python train.py --d_mlp=1024 --attn_scale=0.125 --parallel_block=false --init_std_up=0.0312 --decay_fraction=1.0 --batch_tokens=262144
Each number is 200 + 40 x the weight over its row's rms, rounded and kept within 0 to 999. Layers, rows and columns count from 0. The size before them is the row's rms in percent of the matrix's.

# up: layer 15 MLP up, 1024x256, rms 0.0521, rows 377-380, columns 0-255
# down: layer 15 MLP down (transposed), 1024x256, rms 0.035, rows 377-380, columns 0-255
up377,101,272,269,165,217,160,277,204,209,212,166,203,208,189,202,211,230,180,164,147,215,240,142,143,186,174,113,235,175,260,218,235,195,204,130,173,271,232,195,150,190,246,156,187,239,159,223,206,184,151,234,221,135,184,232,221,164,164,242,170,124,256,215,203,249,197,175,184,191,172,137,144,178,232,176,196,229,228,266,187,182,149,174,279,214,175,158,189,174,260,245,201,173,163,264,218,215,166,186,228,176,260,250,190,224,178,244,287,197,185,236,226,199,183,141,131,185,142,285,177,223,135,199,234,194,262,212,274,264,241,189,211,182,242,162,210,240,215,235,223,201,125,192,158,237,151,304,166,255,164,201,129,139,197,195,223,162,180,180,163,202,190,174,152,125,241,283,208,271,175,254,253,209,218,250,200,170,230,239,214,197,207,173,101,241,146,215,166,220,213,214,209,202,221,172,191,211,178,311,179,226,174,180,142,218,219,212,228,194,236,201,287,143,208,265,242,220,157,188,171,225,191,187,228,188,287,191,215,229,263,259,277,171,173,169,191,231,238,244,220,155,142,219,210,176,243,212,170,229,245,183,155,190,229,254,274,281
down377,098,167,233,226,196,220,221,215,197,197,199,144,179,209,167,214,219,140,286,151,227,185,224,237,145,199,206,224,125,169,287,130,169,183,163,136,229,213,208,255,196,235,254,269,148,303,209,195,271,206,227,273,189,176,256,229,228,250,203,238,195,249,209,171,247,225,187,182,227,217,209,220,255,226,173,175,176,228,187,216,170,122,162,225,288,145,180,203,211,185,160,209,237,128,235,232,243,236,242,149,309,172,193,180,196,265,239,244,189,204,232,184,145,298,166,192,194,131,233,155,208,173,200,258,180,240,174,150,253,253,145,183,127,175,154,260,182,221,228,200,218,162,294,178,246,225,185,145,220,192,208,231,251,213,211,192,201,183,226,126,219,221,163,225,142,136,229,85,163,177,168,203,161,233,196,168,186,225,194,165,234,209,207,192,179,205,222,174,105,180,220,204,213,236,199,169,204,198,243,231,224,187,94,190,125,150,161,164,166,293,188,210,136,197,241,173,206,187,206,275,209,193,240,208,246,184,193,199,206,231,175,135,186,288,196,197,247,227,247,188,174,197,127,259,159,140,229,232,254,129,162,174,201,183,224,181,150
up378,099,246,220,139,256,193,297,170,182,170,191,149,120,229,236,155,233,191,213,174,222,180,251,196,166,210,232,147,249,211,195,123,229,180,232,247,173,191,196,224,175,100,275,160,191,179,198,157,199,115,180,175,186,223,267,201,140,170,313,284,142,167,215,226,109,245,211,255,190,190,129,161,166,139,190,241,179,206,256,285,191,231,208,205,204,122,188,167,211,158,200,172,203,230,258,150,279,225,207,276,205,203,188,166,287,169,221,294,130,213,209,207,262,163,185,167,240,114,163,177,143,209,208,190,200,176,217,268,208,212,208,220,251,255,202,191,256,220,191,226,222,130,235,217,235,224,224,236,262,166,141,202,220,207,159,211,169,235,209,183,178,222,251,210,203,200,119,230,234,191,191,289,265,177,239,181,213,207,157,210,217,174,153,214,210,216,175,235,213,262,254,239,237,235,216,155,208,256,212,301,204,199,222,188,156,222,178,167,212,217,190,298,198,191,256,183,186,152,235,193,169,193,166,157,178,229,185,215,207,187,265,302,160,182,209,141,213,150,176,208,197,182,208,259,179,161,161,219,209,192,234,199,112,162,183,176,165
down378,091,199,227,206,157,188,124,155,187,120,357,180,246,235,208,185,170,191,187,215,202,159,137,164,225,205,232,202,193,234,190,162,217,267,205,194,192,156,247,182,231,145,198,208,234,275,218,248,201,273,95,180,289,214,206,271,183,207,233,248,200,141,175,153,193,198,206,213,142,280,161,173,192,94,182,273,140,225,183,251,231,182,263,179,225,178,165,241,248,180,233,243,138,188,203,248,204,194,102,245,163,209,156,174,205,135,189,199,211,160,145,183,215,199,159,170,195,219,218,151,204,212,217,196,220,281,159,239,208,196,149,174,237,223,142,234,154,197,222,213,200,168,209,219,103,139,228,156,198,227,269,171,121,206,198,258,237,205,210,176,227,159,228,242,155,233,263,207,229,170,213,200,202,230,120,221,218,206,181,235,209,223,202,199,228,235,167,213,209,193,186,171,182,187,271,241,108,209,165,256,122,245,240,226,228,205,240,239,181,225,168,233,160,290,183,180,241,209,174,287,174,160,183,189,246,240,171,147,232,122,153,225,192,229,170,188,191,135,181,143,138,252,144,204,218,245,179,226,176,163,163,204,269,230,209,161,217
up379,101,165,195,76,199,167,237,232,150,121,282,224,144,226,198,146,172,175,199,167,182,144,140,102,205,190,266,198,204,202,199,157,210,154,229,230,251,200,178,181,161,204,179,145,155,169,135,207,133,233,232,215,252,232,194,238,216,211,94,199,179,224,166,123,171,209,201,154,266,189,191,236,206,227,137,236,184,224,172,175,203,256,196,268,285,203,211,142,162,202,201,188,145,193,217,190,189,176,185,181,197,141,170,204,252,203,196,153,183,196,190,227,162,199,186,204,203,189,197,216,204,179,136,167,166,176,180,241,282,167,180,271,234,232,225,137,159,162,216,201,206,241,233,238,193,155,314,244,187,160,230,220,140,142,185,194,182,237,243,207,341,213,130,251,203,174,210,243,295,268,126,239,233,181,241,185,181,240,158,183,155,243,248,181,205,196,192,186,175,259,189,188,180,176,219,216,171,219,261,291,205,227,160,187,230,203,188,104,150,178,199,257,135,110,215,239,239,181,199,202,235,180,245,240,198,266,199,217,209,186,252,166,245,209,215,179,159,272,238,188,154,244,258,230,273,223,196,169,222,205,242,242,165,193,184,241,211
down379,104,231,177,168,165,159,204,204,274,189,207,244,173,231,202,233,252,248,190,233,224,301,236,248,209,172,230,239,160,211,197,166,203,162,202,248,223,167,176,180,136,309,195,220,145,198,173,219,245,171,201,187,205,231,205,179,231,154,155,193,115,252,233,188,216,155,299,186,274,239,119,198,184,183,125,219,223,180,213,260,251,191,230,117,261,183,131,249,226,215,244,232,282,177,223,211,238,144,218,198,201,172,242,275,186,204,203,157,149,186,166,251,218,221,200,158,240,227,270,159,193,182,222,153,218,226,192,224,205,231,272,197,124,195,219,228,274,182,183,224,106,141,171,145,228,203,184,220,226,221,232,189,179,195,197,206,171,174,172,213,196,202,225,137,148,193,237,163,211,171,190,242,219,169,136,182,178,208,264,230,208,207,138,196,271,226,188,260,78,146,214,198,209,152,118,176,162,230,141,222,222,186,249,139,130,220,110,185,210,214,216,190,162,178,262,195,131,261,198,246,214,169,226,114,152,161,169,201,236,189,227,234,165,258,209,148,143,205,199,187,225,231,195,160,211,65,177,179,152,238,170,149,206,206,227,223,192
up380,095,257,209,130,224,145,166,246,176,261,194,218,170,243,274,209,189,182,187,162,176,239,177,348,221,166,233,255,168,220,253,139,266,143,256,172,246,165,173,208,232,155,184,187,112,158,158,221,198,198,187,219,198,173,194,224,161,187,215,197,153,228,156,175,173,192,174,198,179,294,172,182,253,105,190,224,224,241,170,176,153,230,171,228,141,211,219,181,163,205,194,171,146,230,196,133,174,193,259,243,146,148,225,117,264,181,263,144,211,219,199,240,270,219,283,259,186,156,192,184,169,168,259,251,181,196,227,217,224,164,148,268,207,270,183,247,243,168,180,228,136,154,172,215,181,266,162,189,189,186,133,272,181,216,131,229,216,254,292,232,196,178,227,222,140,192,236,252,259,232,230,188,227,198,218,204,104,160,187,206,214,257,149,193,271,179,161,125,142,224,208,212,211,138,189,167,247,180,212,195,193,178,185,243,191,200,231,188,241,242,184,168,210,145,207,268,186,229,245,213,203,189,135,226,140,202,224,188,244,244,274,206,202,204,218,210,166,212,295,232,193,206,225,187,282,227,197,234,171,271,200,219,200,153,226,179,141
down380,097,223,175,270,173,181,181,197,250,233,110,232,270,147,219,285,205,169,157,235,156,120,186,152,178,182,177,110,132,232,239,252,135,179,152,244,210,209,208,193,214,271,216,253,219,300,261,222,167,129,226,155,207,267,260,214,174,221,217,192,155,165,148,243,161,291,242,214,184,201,241,213,188,258,261,223,238,194,203,194,314,201,272,185,252,201,229,207,202,181,208,214,152,147,187,159,176,192,234,180,277,208,188,186,230,178,124,213,234,130,227,194,132,219,178,173,207,221,184,208,216,211,169,182,235,135,172,205,211,188,218,223,136,207,206,106,203,192,159,170,173,204,248,216,212,203,216,234,280,226,153,185,223,170,157,221,183,151,177,139,207,236,246,205,138,240,200,174,225,178,183,143,249,207,256,230,253,222,203,163,202,202,199,274,168,237,174,187,204,222,186,216,185,216,267,171,214,239,249,175,218,256,184,177,176,117,110,195,194,249,127,217,126,192,219,208,212,199,244,232,193,233,255,120,164,106,165,217,194,209,189,168,233,178,144,162,217,207,203,158,213,227,198,138,167,301,237,241,157,189,159,120,179,190,145,187,158